config = dict(
    vocab_size=2048,
    norm='rmsnorm',
    positions='rope',
    tie_word_embeddings=False,
    init_std_o=0.0472,
    optimizer='muon_variant',
    max_seq_len=1024,
    train_tokens=597600000,
)
Each number is 128 + 32 x the weight over its row's rms, rounded and kept within 0 to 255. Layers, rows and columns count from 0. The size above them is the row's rms in percent of the matrix's.

# layer 6 MLP down (transposed), 1024x256, rms 0.0163, rows 316-342, columns 128-255
size [105  97  90 100  98 104  97 106  99  98 102  96  97 101 101 107  87  93  96  94 104 102 101  94  95 100 101]
[[129 102  97 102 129 110 109 153 147 107 139 113 119 190  68 107 132 108 131 131 109 225 133 102 119 169 185 114 120 108 151 115 143 202 112 146 113 145 112 135  64  87 155 138  84 105 161 116  88 140 148 118  92 179 105 137 122 117 129 102 115 176 132 142 128  97 124  93 178 141 115 126 161 148 126 130  93 141 156 168 149 144 120 106  61 130  86 100 103 101 150  53 157 130 172  64  87 160 120 198 140 112 129 108  63  87  73 153 128  70 158 145 101 137 129 194 155 109 132  87 123 110  99  63 145 134  88  91]
 [ 94 128  70 116 102 133 133 142 101 199 163 150 142  93 104 148 141 110  97 145 135 105  75 164 127  63 142 162 141  56 170 164 170 141 142 148  77  97 138 175 142 130 138 103  81 154 110 125 130 124  61 157  96 117  75 158  79 111 144  88 179 165 197 148 138  91 153 158 124 112 139 152 142  95 119 144 141 143 113 117 125 141 100 133 116 157 101 109 154 151 110  98 109 132  78 154 163 123 102 160 111  94 148 122  91 126 150  92 116 144 112 140 143 147 112 104 137 121  86 146 141 166 156 116  93 161 153 147]
 [128 169 123 175 149 105 189 117  89  64 119 128  91 105 131 133 181 170 167 132 183 142 136 147 142 114  97 121 158  90 142 128 141  77 130 115 143 100 214 131 137 148 131  97 117 148 112 105 151  90 168 118 124  90 108 113 125  75 140 119 117 175  48 158 116 198 153 163 142 128 108 174  50 121 153  74 120 106 152 164 139 126 144 184 119 106 158 157 150 142 137 161 111 120 198  67 113 100 116 109 107 153 121 194 101 136 159 143 150 188 144 117 149 145 195 134 148 149 100 192 133 100 178 114 145 104 132 172]
 [161 120 150 105 140 104 139 115 110 120 144 130 124 156 146 131 102 115 138 118 125 145 128 169 105 122 130 200 170 161 122 160 180 104  70 133 130  56 195 100 129 119  99 185  70 175 235 125 154 151 112 149 131 166 108 157 165 156 158 107 126 193 116 111 135 123 140  89 161 131 144  69 161 169 137  69 155 114 154 103 125 105  88 163 140 142 158 115 155 171 124 115 151 152 147 189 147 129 119  83 149 104 146  97 121 104 160 162  97  87  94 154 160 146 101 133 141  95 121 168 120  82  76 163 104 129 121 151]
 [ 89 165 169 148 146 118 156 106 129 140 112 145 160 141 120 103 119 137 112 207 124 163 209 176 127  92  91  83 140 131 136  92  95  83  91 157  67 130 149 156 143 132 149 146 158 127  72 165 119  94 147 111 110  90 145 165 167 124 140 117 147 130  94 101 129 131 112 114 178 186 133 136 119 145 137 143  95 108 107 194  86 110 106 132 149 123 145 100 141 112 174 113 145  94 144 146 130 105 101  81 136  84 153 190 136 120 157 160 122  99 170 143 103 111 149 120 164 167 149 112 122 136 143 139 122 127 130 141]
 [126  99 140 135 213 159 159 175 193 138 131  93 127  97 151 132  91 117 102  49 105 109 142 146 130  69 150 115 193 119 123 105 142 107 152  92 111 154 126 128 112 165 129 126 127 147  51  77 133  90  86 141  53 113 113 141 120 204 184 147 143 144 149 141 160 128 159 111 143 103 167  89 186 220 149 132 131 125 172 105 119 124 134 102  80 170 141 173  86 150 186 121 176 112 135  85 112 109  96  99 123 141 164 126 110 196 147 127 129 105 140 189  96 171 131 143  85 124 132  67 146 108 122  82  64 142 135 109]
 [126 100  99  85 110 179  95 126  88 100 136 141 175 201 205  90 128 191 136 103 178 136 136 136 192 105 150 119 152 116 175 170 161 155 150 134 124 169  96 184 130 103 162 152 149  88 137 183 135 163  86 155 105 128  88 141 125 140 136 161 174  94 107 138 137  91 112  73 156 126 138 122 149 130 133  88  84 134 132 140 159 132 114 157 136 128 117 128 131  89 111 136 134 210 129  93  42  95 114 146 119 116 175 185 181 102 131  92 162 165 152 119 133 104 144 129 137 175 166 183 166  98 132 106  93 115 141 108]
 [ 83 131 104 141 125 171  87 134 174 134 139 131 119 147 205 109 100  82  82 127 115 113 181 187 200 177 141  98 100 138 118 104 152 103 138  64  97 159 116  61 131 137 160 138 142 124 152 169  66 109 166 145 163 146 162 105 199 144 102 147 167  98 133 180 137 171 133 162  98 173  83 168 130 165 158  84 133 112  85 162 146 123 154 140 160 117  86 152 153 145 134  94 155  93 148 104 118 132 132 127 168 147 124 126 133 198 102  67 101  91 108 108 128 138 162 125 119 174 145 120 106 125 159 129 166 117 186  62]
 [175 162  83 143 109 215  84 132  91  99 145  74 166 121 102  78 111 107  99 245 158 223 152 200 132 171 133  87 105 121 133 131 136 106 140 150 101 132 121 106 115 137 124 134 125 138 145 133 126 186 143 187 131 167 109 151 120 162 171 153 195  64 104 119 100 113 143 169 198 112 143  69 119 194 124 154 129 133 147 164 149 168 119 115  93 127 113  85  71  60 108 118 190 139 130  79 174  97 143 142 128 143 149 128 129  98 158 132 169 142 112 162 149 157 191 133 142 117 125 103 103 136 159 140 161 123 184 193]
 [129 136 145 143  93 136 149 132 101 209  90 159 145 141 223 133 157 148 151 145 186  89  69  15 105 131 102 149 106  71  95 180 123 141 138  99 148 140 188 193 142 123 140 102 161  99  57  82 112 108 103 174 107 139 135 169  53  95 120  89  99 108 117 155 158 110 166 123  95 149  84 131 132 148 177  83 117 138 115 136  84 142 132 192 134 105 146 105 115 128 119 170 186 109 133 207  58 146 169  82 192 151  86  90 156 143 111 141 114 134  81 148 170 214 104 146 137 108  99 126  48 101 184 131  65 133 152 151]
 [130 128 127 113 144 148 220 187 106  85 144 141 123 110 126 174 121  99  98 115 174  98 151 131  95 109 112 116 102 123 166 147 117 163  94 132 103  95 134  95 150 106  88 150 175 165 117 124 100 166 147 121 128 142 117 150 195 156 156 107 128  91 106 128 176 173 151 149  79  97 104 169 133 124 124  85 152 139 107 107 115  99 110 123 131 133 123  88  63 133 134 106 149 103 136 160 144 173 182 148 114 108 121 113 124 127  99 172 148 193 131  86 100 107 193 179 214 120 137 153 127  91 154  82 161 203 175 182]
 [ 86  64 125 174 162 109 193 138  84 103 115 160 164 157 112 125  93 157 165 174 154 134 121  80  41 124 151 129 173 126 188  88 114 141 167 156 103 148 110 196 136 108 139 135 135  94 121  97 149 136 144 174 145 104 125 110 124 124 142 105 103  93 120 138 150  99 102  93 107 111  94 103  42 229 142 114 120 107 125 165 129 129  93 134 126 158 172 108  97  94 132 113 151 124 104 109 120  94 134 148 131 124 116 139 147 179 185 116 150  81 131 151 105 156  65  95 162 176 142 160  63  79 133 150 113 116 146 162]
 [167 131 146 128  99 120  89 126  94 156  92  92  65 113 137 113 104 129 152  99 128 114 159 184 121 153  90  85 118 104 128 161 140 161 127 100 127 113 141 105 109 194 138 116 158 164 123 131 184 160 139  77 105 111 142 128 150  96 157 154 125 184 139 164 127  83  79 118 118 151  84 125 151  77 114  91 130 161 117 164 187 148  90 108 148  99 169 122 177  84  79 128 156 105 117  95  75 157 122 144 122 138  96 127 176 123 126 184  96 129 149  98 141 120  73  90 144 120 155 165 105 121 147 166 171 139 149 110]
 [200 130 104 118 100 134  83 179 147 118 140 152  75 181 119  75 144 144 169 121  90 114 140 182 111 107 173 172 137 130 120 126 156 150 157 145  83  97  84 131 102 164 121 106 108 130 103  82 129 156 114 200 156 136 132  88 143  56 125 146 125 143 138 113 133 134 116 123 109 133 141 120 107  81 183 180 143 151  85  88 119 107 166 153 149 139 153 131  79  74 162  83 133  97  91 147 109 147 128 120  93  90 100 118 145 108 136 174 162 169 138 170 104 154 165 154 120 163 156 110  90 131  63  91 120 106 169 149]
 [189 158 164 159 126 148  48 187 141 133 117 166  85 139 143 141 122  98 117  99 140 152 177 104  77 160  95 129 107 201 140 109 185 158  95 155 114 156  93  67 113 121 146 147 110 165 118  70 142 108 135  91 149 118  85 126  95  88 134 147 130 148 107 135 141  76 133 152 154 113 112 119 122 163 139 102  97 157 118  59 128  95 140 134 123  85 128 189 189  73 135 129 113 125  68 204  67 144 128  85 128 140 111 152  82 127  78  86 156 144 112 132 157 162  41 126 153 126 120 176 136 109 151 108 104 210 162 120]
 [100 154 119 171 150 155  95  75 110 135 123 185 113 113 124 165 117 153 197 153  93 102 119  61 192 172 115 131 162 132  94 119 123 163 169  73 145 143 126 129 103 141  89 112 133  90 151  97  92 150 118 118 120 160 149 172 118  93 137 132  76 133 132 167 101  98 151 138 104 141 138 148 162  69 144  77  99 156 177 144 177 133  87 151 165 105 189 129  96 117 112 107  91 120 128  60 143  85 133 153 129 147 107 107 106 149 159  86 139 147 137 130 117 118 140  79 132 129 121 132 120 153  93 122 116 121 135  90]
 [163 127  92 167 115 161 255  87 132 109  84 110 140 141 113 109 131 116  78 153 102  76  76 162 106  92  70 125 105 123 118 104 103 152 102  85  66 103 206 151  92 126 151 127 161  95 110 118 133 132 134  71 131  85 135 133 111 121 158 155 136 204 126 114 116 157 135  84 136 132 103 135  43 121 120 101 133 126 118 165  61  96  85 169  93 140 132 135 175 105 107 125 136 155 124 135 153 101 110 162 123 147 176 162 107 147  69 103 126  99  64 174 134  59 101 133 139 145 149 107 127 146 150  70  79 115 153  91]
 [120 161 134 128  59 139 200 100  88 107 102 154 118 120 128 142 103  85 108 157 214  91 127 119  87 123  76 136 149 121 117 161 131 116 132 111 173 129 111 151 111 203 156 191 127  61 144 127 115 103 162 136 133 133 159 127  81 141  84 116  53  73 147  84 130  53 139  61 108 163 132 130 155 139 107  88 169 124 150 144 141  12 136 145 150 150 101 119 136 100 119 164 137 187  93 169  83 105 179 147 123 133 131 149 138 126 133 144 173 145 117  52 164 104 159  96 149 178 203 136 133 159 135  57 115 125 118 122]
 [ 98 183 134  88 121 178 172 145  85 124 124 168 115 153  96 145  93 114 126 151  81 146  95 115 148 110 145  94 125 123 105 126 175  98 230  99 176 164 137  61  94 147 110 179 117 122 130  77 165  75 124 141 171 103 118  93  91 156  98 157 165 108 134 126 133 133 139 101  77 162 126 107 153  72 132 112 143  90 166 110 118 153 121 169 110 132 159 128 145 168  77  92 146 141 152 132 128 134 110 165 173 118 143  96  88 161 134  83 120 124 112 140 125 141 100 115 113 151 120 138 119 160 132  68 146 141 115 114]
 [117  76 113 122 133 150 196  97 103 128  86 119 147  82 128  97  27 164 141 181  98 125 161 157  56 147 123 103 111 172 180 127 117 142 166 125 132 172 124 161 177 103 127 209 182 142 165 143  91 197 168 106 115 144 110 156 119 177 156 102 126 134 124 126 176 135 116 140 119 197 130 127 109 131 114 103 117 157 184 140 102 147 117 186 137 184  69 115 153 134 148 129 134 140 124  45 124  99  84 155 153  94  72 121 139 154 143 133 112 158 115 158  97 152 116 128 117 152 120 125 157 150 169 189 146  92  98 122]
 [116 111 143 140  97 168 115  65 192 136 137 117 136 121  72 113 150 102 109 165 123  76 142 115  61  80 130 155 138  56 116  64 126 160 110 174 132 114  66  75 170  78 178 162 157 114 165 144 170 149 172  74  89  96  76  90 170 128 138 142 113 109 148 134 184 145 111 134 137  97 167 124 146 118 167 132  80 160 156 115 162 146 143  87 157 110  85  79 129 168 121 117 124 123 126 121 150 181 135 145 102 125 118 155 134 140 170 149 172 154 104  77 103 114 137 119 144 119  56 176 124 107 182 132 114 183 144 159]
 [178 136 114  80 163 107 162 127  90 154 176 119 130 130  90 160 141 164 133 131 131 155 141 154 120  93 134 159 135 142 156 108 103 161 118  75 125 121  96 111 141 118 153 108 161 123 141 106 110 137  92  98 123 117 139 117 121 128 120 153  69 117 101  93 146 134 133 157 146 133 137 161 124 123 154 122  47 168 118 205 110 120 197  86 129 210 138 185 164 107 102 148 100  93 118  53 100 107  44 175 160 142  79 132 156 113  94  85 171 125 110  84 150 123 112 127  98 120 127 111  47 124  98 166 176 153 147 147]
 [ 68 144 168  90 211  93 189 146 115 132 119 159  74 183 160 137 135 130 144 179  95 116 124 149 106 109 165 158  85 117 133 164  53  55 124 148 159 189 122 192 186 117 118 112 114 113 141 136 179 108 124 169 154 187 155 162 185 147 129 108  80  81 159 176 120 149 177 121 210 150  71 140 164 139 146 100 150 128 166 125  79  95 143 157  88 120  72  71 145 171  87  94 110 125 184 104 110 167 145 127  99 119 122  82 170 146 175  69 126 164  55 120  82  92  91 158 135 135  83 108 163 125 109 113  52 102 128 136]
 [147 168 183 149  87 144 130 127 112 158 129  91 117 164  86 122 129 113 155 116  75 165 127  89 177 142 173 139 114 164 130 111 134  88  76 127 128 148 166  54 101 131  96 155 207  55 143  78 122 130 153 144 150 211 173 149 136 174 140 105  61 189 138 117 151 208  80 128 108 109  68  77 134 155 155  92 141 113 110 104 123 131 128 126 122 131  96  82 121 142 123  98 175  79  93 126  90 115 156 149 189 170 174 115 196 132 106 111 109 140 121 134 151 147 153 179 166 156 100 166 111  80  89 114 105 114 147 146]
 [131 178  99  93 137 129 183 153 121 147  77 160 184 133 120 149 121 143 122 168 178  35 100 121  93  88 119 112 128 166 169 121 103 140  68  99 125 139  88 135 117 164 159 194 178  98 148  99 139 128 109 154  96  90 129 121 122 152 111  66 123 144 184 103 187 152 168 156 145 122 147  79 113 174 191  79 106 230 128 126 124  90 125 103  92 133 187  42 134  81  98 130 130 111 138 184 103 156 100 110 137 141 127 109 156  59 179 100 111 124 185 181  89  97  88 142 123 123 123 105 126 114 106 101 161 127 107 156]
 [ 66 104  96 126  88 126  64 172  74  91 125 101  99 151 119 141  84 157  96 155  87 119 147 100 116 102 160 163 105  79 157  58 172 130 130 151 154 100 151 155 153 120 110 131 121 111 105 209 170 147  94 116 115 152 192 164 144 104 195 139 119 113 167 128 173  73 132 102  99 107 148 127 122 142 174 139 111 124 104 194 157 122  92 143 117 114 164 172 160 105 138 124 136 145 121 135 138 197 157 147 161 107 169 129  89 146  97 139 169 122 137 109 167 155 126 147 128 117 112 107 115 183 138 121 162  56 148 128]
 [108 140 138 123 139 107 107 111 164 129 196 145 134 114 142 183  81 144 104 134 159  49 128 143 123 149 124 136 139 112 180 113  93 129 186 104 129  81 141 126 107  77 124 151 122 114 142 120  69 153 129 159 106 116 129 106 125 107 142 109 182 133 164 123 146 128 218  98  92 166 145 157 185 172 115 116 152 152 112 125  87 156  97 150 154  90 148  79 164 114 127 123 161 133 134  74 144  54  90  71 111 111 131 171 135 132 128 167 156 173 114  55 186 133 140 101 148 149 154 103 183 131 128  96 151 103 121  94]]
# layer 6 MLP up, 1024x256, rms 0.073, rows 317-343, columns 128-255
size [105  73  99  99 103 102 102  97  99 105 100  92 100 100 110  77  94  95  86 111 101  99  99  94 102 103 110]
[[111 135 160 109 133 229  70 140 116 131 138 105 114 106 117 126 169  92 140 154  93  55 129 146  74  65  99 101 112 139 168 145 106  99 152 172 159  41 104  65 174 123 131  85 183 123 141  66  96 117 134 106 130 146  90 115 142  99 123  97 158  65  90 135 149 136 138 184 119 103  92 143 197 145 149 181 137 149 123 173 161 184 146 108 157 159  82 125  63 115 110  93 107 118 147 126 113  88 126 148 186 132 179 144 141 125 160 129 192 128 125 134 112 107 151 107 149 144 129 149  73 116  79 123 136 119 152  97]
 [ 93 111  67 113 103 126 101 119 164 159  80 127 120 147 122  52  84 154 139 123  96 131  92 105  54  93 143 111  92 126 117 121  93 182  79 130 101 184  73 180 101 112 131  80 189 172  82 116 188  92  88 133 121 103  92 135  81 160 143  74 150 109 126 139 147  60 124 158 119 154 164 166 123 112 119 131 160 112 152 122  85  68 102 118 153  84 105 102 132 127 139  98 123 102  80 140  82 152 127 139 146  96 144  99 126 158 109 138 132 107 130 166 143 135  60 141  84  86 179 137 146 143 151 170 101  78 140 131]
 [118 150 127 105 155 187 143 113 137 154  76 167 103 155  96 161 157 168 120 102 123  85  91 171 116 156 127 130 112 102 155 196 143 107 138 132 162 105 145 123 127  95 126 147  99 142 194 137 132  96 153 133 112 115 171 142 111 127 132  95 165 141 112 154 129 132 106 197 152 172 137 104 167 119 170 113 150 108 161 143 171 129 172 126 174 115 115  74 108 108  98  93 136 118 102 129 154 119 129 190 150 184 108 148 134  85 105  97 192 123 141 157 155 117 146  90 202 108 157 164  93 135  96  90  89 117 125 167]
 [161 137  77  87 110  77 104 181 125 126  51 143 101 131  97 117  89 124 188 193 116 188 104 109 126 176 125 105 125  68  99 163 138 117 137 100 106 104 154 119 164 153 119 125 137 120 125  62 110 144 191 118 122 136 162  64 113 135 139 138 147 156 151  52 125  80 127 159 149  81 131 125 130 156 118  97 109  92 142 121 132 193 135 119 131 121 132 139 166 198  98  92 129 139  75  94 178 178 132 195  91 173 150  35 147 101 112 145 173 117 143  52 135 110 131  90 123 169 108 172 137  98 141 159  89 203 138  86]
 [130 165 163 163 184  87  95 103 133  94 130 129  85 105 186 172 121 196 140 133 102  73 149 116  81 182 166 127 130 134 137 110 120 154 101 137 120 133 112 136  87 124  73  99 154 101 171 106 124 190 147  82 167 206  86 215 136  83 111  97 112 164 192 105 154 163 137 109 137 119 146  52 120 155 115 154 133 131 151 193 158  83 101  79 110 139 170 134 113 164 182 104 148 116 152 110 135 156  99 154 126 184 128 164 101 175 179 156 143 156 136  77 115 148 120 140 124 121 159 146 116 116  86 122 142 136 185 140]
 [171 176 107 142 121 106 118 121 126 193  99 141  58 123 210 117 129 153 144  91  83 101 193 152 166 122 105  98 122  94  62 129  98 138 152  85 146 115  92 119 137 163 144 170 126 145 141 122 119  79  60 147 109 144 142 172  90 132 169 142 118 129 155  67 140 118  86 122 108  94  69 142 136 115 128  86 184 104 145 132 195 164 121  85  77  63 108 114 160 152 131  89 176  96 114  93 115 146 203 160  43 156 153 153 139 141 139 119 120 131 115 145 126 127  71 137 125 158 207 128 136 134  76  49  66 108 108 128]
 [143 153 166 107 174 130  81 119 149 109  74 154 147 142 115 147 148 103 110  97 177  76 110 154 140 135 102 105 164 132 124 103 169 123 104 158  69 100 120  85 149 121  97 130 176 102 145 167 122 157 136 148 100  86 134 207 116 176  98 161 146  51 156  77 142 114 150 152 126  97 104  78 118 172 119 114 105 189 159 103 150 100  69  71 196 137 104 117 159 112 100  83  80  88 112 101  88 129 122  90  96  98 133 185  71  81 178 138 126  99 114  85 125  83 129 105 112 195 133 155 132  87 188 105 114 121 140  71]
 [119 146  91 123 115 161 112 117 147 137 162 118 169 104  69 114 167 117  98  95  86 149 120 114 131 132 166 105  92 119 201 134 120  90 159 132 101 171 100 141 150 144 181 139  80  81 128 123 159 136 161 154 166 135 118  96 121 142  93 124 195 107 131 160 124 120 143 114 135 166 125 124 123 170  93 128 104 122 166 125 100 155  99 138 132 118 113  97 138 184 188  70 131 132 119  97  52  76 189  80 165 170 144 161 106  94 105 168 135 126 193 154 116 137 178 149 120 102 173 181 160 132 126 197  78 137 112 128]
 [104 139 117 110 141  91  68 134 112 113 149 110 108 127 159 131 153 132 166 169 102 140 156 125 107 133  89 188  91 131  66  98 130 141 115 161 156  58 167 129 105  84 120 151  85 129 175 149  89 110 132 174  78 116 175 163 111 141 133 122 157 148 167 103 151 128  98 142 104 160 167 141 168 165 102 118 149 180 115 120 184 138  84 192 142 121 156 124 132 114  92 144 191  91 119  86 112 143 101 115 152 126 174  71 107 137 167 143  98  94 162 134 135 136 163 175  54 115 100  79 238 117  84  84  81 136 130 151]
 [138 113 169 118 187  95  94  94 140 134 174 140  60  93 143 154 199 137  96  88 101 103 180 109 130 107 114  71 142 119 128  79 169 154 151 148 126 128 108 129 128 120 135 118 132 107 147 203  66 116 150 144 125 156  95  58 131 147  72 120 122 102 110  90 104  98  94 127 138  94  62 141  82 196 132 110 143 130 119 154 100 165 101 148  85 168 131  62  91 137 116 114 173  97 156 140 185 167 148 117 138 167 164 104 133 112 139 134 219  83 121 153 147 163 145 125 139 107 140  82 103 114 100 100 160 175  94 148]
 [ 96 160 122  94 112  98  90 109 119 133 172  96 123 131 115 114 137  94  93 141 115 155 107 119 166 151 175 150  93 106 111 144 109 130 146 174 129 121 107 123  97 126  72 101 159 168 191 108  90 150 203 150 169  93 104 116 169 108 122 159 161 166 147 137 148 146 132  85  57 114 121 156 206 136 103 146 151 149 118 151 157 144 197 108 126  77  85 118 120 109  84  97 112 135 142 115 154 158 152 125 163 104 134  86  76 102 132 105 127 103 140 128 124  81 119 163  67 155 102  99 159  80 168 121 133 122 140 218]
 [ 96 154  81 135  90 104 113 160 161  86 119 110 173 126 152 119 176 117 163 120 105 162 109 112 118 167  70 147 135  94 104  90 141 140 116 162 108 158 180 162 148 126 166  93 148 122 153 112 115 123  97  93  94 123 117 130 173 180 151 202 186 153  85  89 148 117 198  98 119 143  89 119 189 180 157  86 201 120 142 153 164 154 130 147 121 122 114 109 135 120 173 157 148 142 112 105  82 149 177 111 161 153 109 134 107 139 177  99  94 156 105 100 132 142 134  96 180  52  69 155 101 133  99 139 117  51 127 129]
 [159  76  88 107 173 103 100  71 126 140 123 150 108 119 127 112 121 158 119 176 125 125 143 101  79 144 134 126 109 155 160 143  85 102 152 107 131 137 127  64 102 109 123  69 146 122 164 126 159  84 126 132 168 166  73  78 167 176 113 138 154 124  61 154 134 159  95 173 107 135 132 105 148 135 192 134 149  72 161 125 117 164 143 136 135 123  96 143 162 112  95 138 156 110 153 167  99 117  99 116  71 144  94 123 136  97 135 125 167 141 163 168 105 163 144 143 122 109 199  56 120 169 105 110 185 160 156 145]
 [ 57  45  87  74 129 158 137 112 107  88  95  88 134 172 128 113 178 112 110  90 167 113 131 140 139 165 133 121 126 147  86 114 118  90  66 151  92 163  78 148 167 146 160 115  86 159 127 136 128 144 143 137 139  82 123 106 140 163 108 153 124  92  56 128 127  94 107 163 136 168 189  99 136 124 133 135 159 125 120 124 120 147 125 141 142 120  97 129 100 166 114 147 155 104 141 159 141 162 157  96 113 156 144 114 139 211 148 183 190 115 114 135 142 159 175  94 106 115  78 124 143 137 174 143 175  58 120  76]
 [113 134  95 105 133 121  92 171  91  82 117 110 114  93 162 187 111 142 193 168 115  82 112 101 130  79 181 137 107  53 109 136 128 167 153 153 124 117 174  96 130 129 137 127 134 131 116 147  78 135 112 105 188 106 100 166  95 124 183 108  79 146 175 131 173 147 100 137  60 152  69 130 168 172  80 162 141 110 176 135 139  78 125 220 158 127 129 129 123 138 128 158 118 139 149 132 159  57  88 134 149  89 167 102 113  92 127  89 151 111 156 132 171 108 155  64  75  87 106 151 161  79 167 120 140  78  97 135]
 [ 33 102 160 124  98  98 120 141 184 153 180 153 116 145 146 165 129 136 143 170 146 133 104 177  92  90 181 107 110  48 159 157 128  71 147 151 217 180  99 147 144  97  64 126 120 100 128 112 151  99 106 220 183 166 150 181 156 168 142  97  79  56 145 142 162  40 153 153 158 102 144 117 178  83 134  94 153 132 171 134  98  97 178 116 135  94 118 130  95 181 126  76  77 178 147 144 124 193 151 134 117  86 156  75 161 116 152 111  86 144 158 116 146 195 102 138 125 108  86 170 117 144 131 168 103 118 122 156]
 [184 113 173  96 150 105 106 176 112 115 224 139 151 151 130 118  70 130 134  97 106 102 167 147 102 110 114 116  51 101 142 156 121  93 118 132 162 177 141 106 119 116 126  76 127 155 164 210 138 154 100  98 198 124 136 148 104 157 148 137 111  97 118 123 160 140 145 169 168 157 103  98 101  80 123  88 147 139 110 138  93 233 199  99 137 110 170 178  56 109 143 101 124 131 187 112  92 134 134 153 122  73  77 165 127  79 103  69  79 117 132 127 171 138  67 123 125 140 117 149 148 136 111 171  82 145 160 138]
 [165 139  44  62 173 137 109 118 142 125 177 100  87 121 113 214 149 213 116 103 143 168 155 194 102 111 143 103 131 112 174 160 143 139 193  97 120 184 102 116 125 160  81 110  99 134 130 110 100 145 136 153 130 131 143 161 129 160 124  97  82 159 148 137 147 167  91 101 191  92 151 173 172 161 111 154 171 126 138 118  61 130 166 122 143 106 128 107 112 139  87 134 143 169 124 135 109 129 161 149  94 102 197 101 110 117  91 150 130 140 113 138 146  52 163 103 102 169 126 156 104 166 134  64  83 151 119 148]
 [140  99 145 132 120 143 132  86 100 115  80 167 158  60 172 139 113 161  68 139  83 142 174 116 134 189 145 162 129 157 162 104  99 126 165  97 124 147 133 154 184 147 145 142 135 160 106 135 100 106 161 124 155  73 123 128  82  85  75 155 146 156  94 192 117 170 173 138  78 147 188 129 125 162 172 101 164 132 158 122  66 148 155 149 138  92 110 103 149 116 158 125 142  96  92 167 113 114  85 133 140 156 150 118  94  83 131 147 129 114 187 131  67  93 143 154 117 127 114 113 122 121 173 117 104 123 129  94]
 [105  91 107 149 126 158  71 146 132 111 205 119 106 104 152 155 129 150 112 168 112 113  68 159 126 143 132 130 142 161 120  99 148 193 118 114 112 159 138  82 142 114 121 113  86  90 158  99  76  89 113 148 133 110 134 127 143 121 102 178  98 125  80 138 121 108  44 157  95 138 144 107 130 150 126 176  75 120 109 109 169 194 177  82 131 120  84 117 123 142 107 104 113 129 102 132  97 120 113  78  36 127 163 136 177 118 101  87  92 115 115 118 154 111  67  80 151 127 204 125 155 126  84 110 173 137 124 107]
 [140 131 135 137  84 117 102  94 134 121  81 117 155 132  88  67  94  72 106 153  71 152  76  87 138  85  96 180 148 142 139 224 185 150 168  84 136 116 160  78 164 121 103 105 202  97  84 126 154 161 121 121 110 106 163 160  95 129 127 139 172 158 124 100 120 152 112 139 155 118 138 118 164 116 104 134  74 161 128 117 137 133 184 131 104 139  99 127 114 103  87 124  77 162 182  98 135 110 185 148  96 156  75 136  73 161  76 182 172 118 110 134  69 137 109 173 104 102 143  89 120 116 103 162 162 130  72  65]
 [110 130 124 161 130 188 155 150 143 122 119 187 124 112 174 123 154 147 166  73 136 114 139  80 146 162 100  84 141 127 136 143 144 154 163 126 191 106 169 156  94 101 132 136 137 118 136 142 132 134 160 105 139 166  77 124 123 120 180 164 114  82  91 150 114 150 121 155 146 150 167 124 164 125 151 173  86 141  75 105 133 164 141  94 184  96 150 130 102  91  75 123 123 212 142 136 119 148 116  78 157 175  89  65 100 139  53 168 139 178 131 148 110 149 154 146 124  94 163  93  81 144 231 114 119 125 127 124]
 [ 99 122  86 167 147 154 167 180 114  87 105 148  93 209 150 121 162 172 111 105  72 160 109 132 162 127  96 146 207 167 147 139 130 164  95 126 150  78 114 153  99 173 168 160 111 112 138 121 110  82 102 143  92 153 114 197  89 123 104 134 118 123  84 149 162 112 135 230 101 129 100  77 157 118  70 128 131  94  79 119  90 133 138 119 157 134 134  96 185 167  63 100  99 175 148 187  89 121  86 182 114 167 106 163  93 120 189 100 137  56 188 128 128 145  99 155 103 157  55 151 151 208 117 134 134 168 135 100]
 [ 79 148 137 173 142 131  94 156 143 144 116 128 127  99 152 136 156 176 182 150 149  83 141 180 165 181 175 183 129 109 141 100 157 130 137 154  81 101 147 113 111 136 110 118 122 142 142 135 118  60 148 186  86 152 108 156 143 162 110 145 116  84 102 127  70  80  97 186  78  96 107 134 150 139 103  80 200 111 103 114 151 163 156 117 136 148 138 151 108 146 128  67  92 135 152  51  86 111 129  82 149 105 169 162  71  95 130 108 143 131 143 135 121 106 154 148 104 164 115  61 103 128 159 132 125 116 145 150]
 [175 146 137 120 110 131  71 170 123 141  95 132  50 119 152 108 119 119 103 110  84 104  88 132 151 151 113 141 114 108  46 154 203 103 166 147  95 105 119  86 149 103 133  69 149  70  70 182 142 134 169  67 137 124 156 187 163 122 106 119 139 173 187  83 115 127  68 155 138 124 101  70 137 138 154 172 113 155 179 174 158 148 103 143 165 143 100  97 121 106 149 189 125 102 100 132 155 152 125 111 128 136 125 135 127 133 147 145 163 127 178 127  81 122 129 129 156 135  98 169 191 124 118  91  75 151  57 104]
 [128 150  87 115 114 104 104 127 122 106 130 173 130  94 124 139 159 113 172 111 106  77  75 140 141 123 158 111 104 201 107 166 150 111 204 106  76 140 164 104 110  77  92 103 117 205 139 143 118 106 136 218 155 112 131  56 104 120  81 108 147 112 116 115 130 133  86 164 133 117  98  84 141 116 113 133 124 152 169 139 136 154 110 151  84 163 105 148 144  85 201  85 129  88 126 136 157 176 187 162 118 116  66 128 151 120 108 123 141 179  83  94 135 154 141 146 115 163  88 115 156  86  91 109  93 149 162 137]
 [ 87 165  93 160  98 126 169  97 127 148 105  71 109 101  93 115 152 125 107 150 123 154  94 126 164 153 125 113 147 112 109  92  84 121 125 130 127 130 135 145 138 180 172 148 150 118 136 126  75 172 115 123 125 126 127 115 159 138 118 137 123 150  62 118 137 131 146 120 128 123 100 118  92  82 146 163 188 139 106 103  89 132 192 151 142  59 160 131  69 202 146  76 126 128 143  66 163 139 122 146 136 162 151  89 121 108 118 151 113 106  68  83 107 122  82 120  70 106  63  48 124 208 124 115  71 135 127  62]]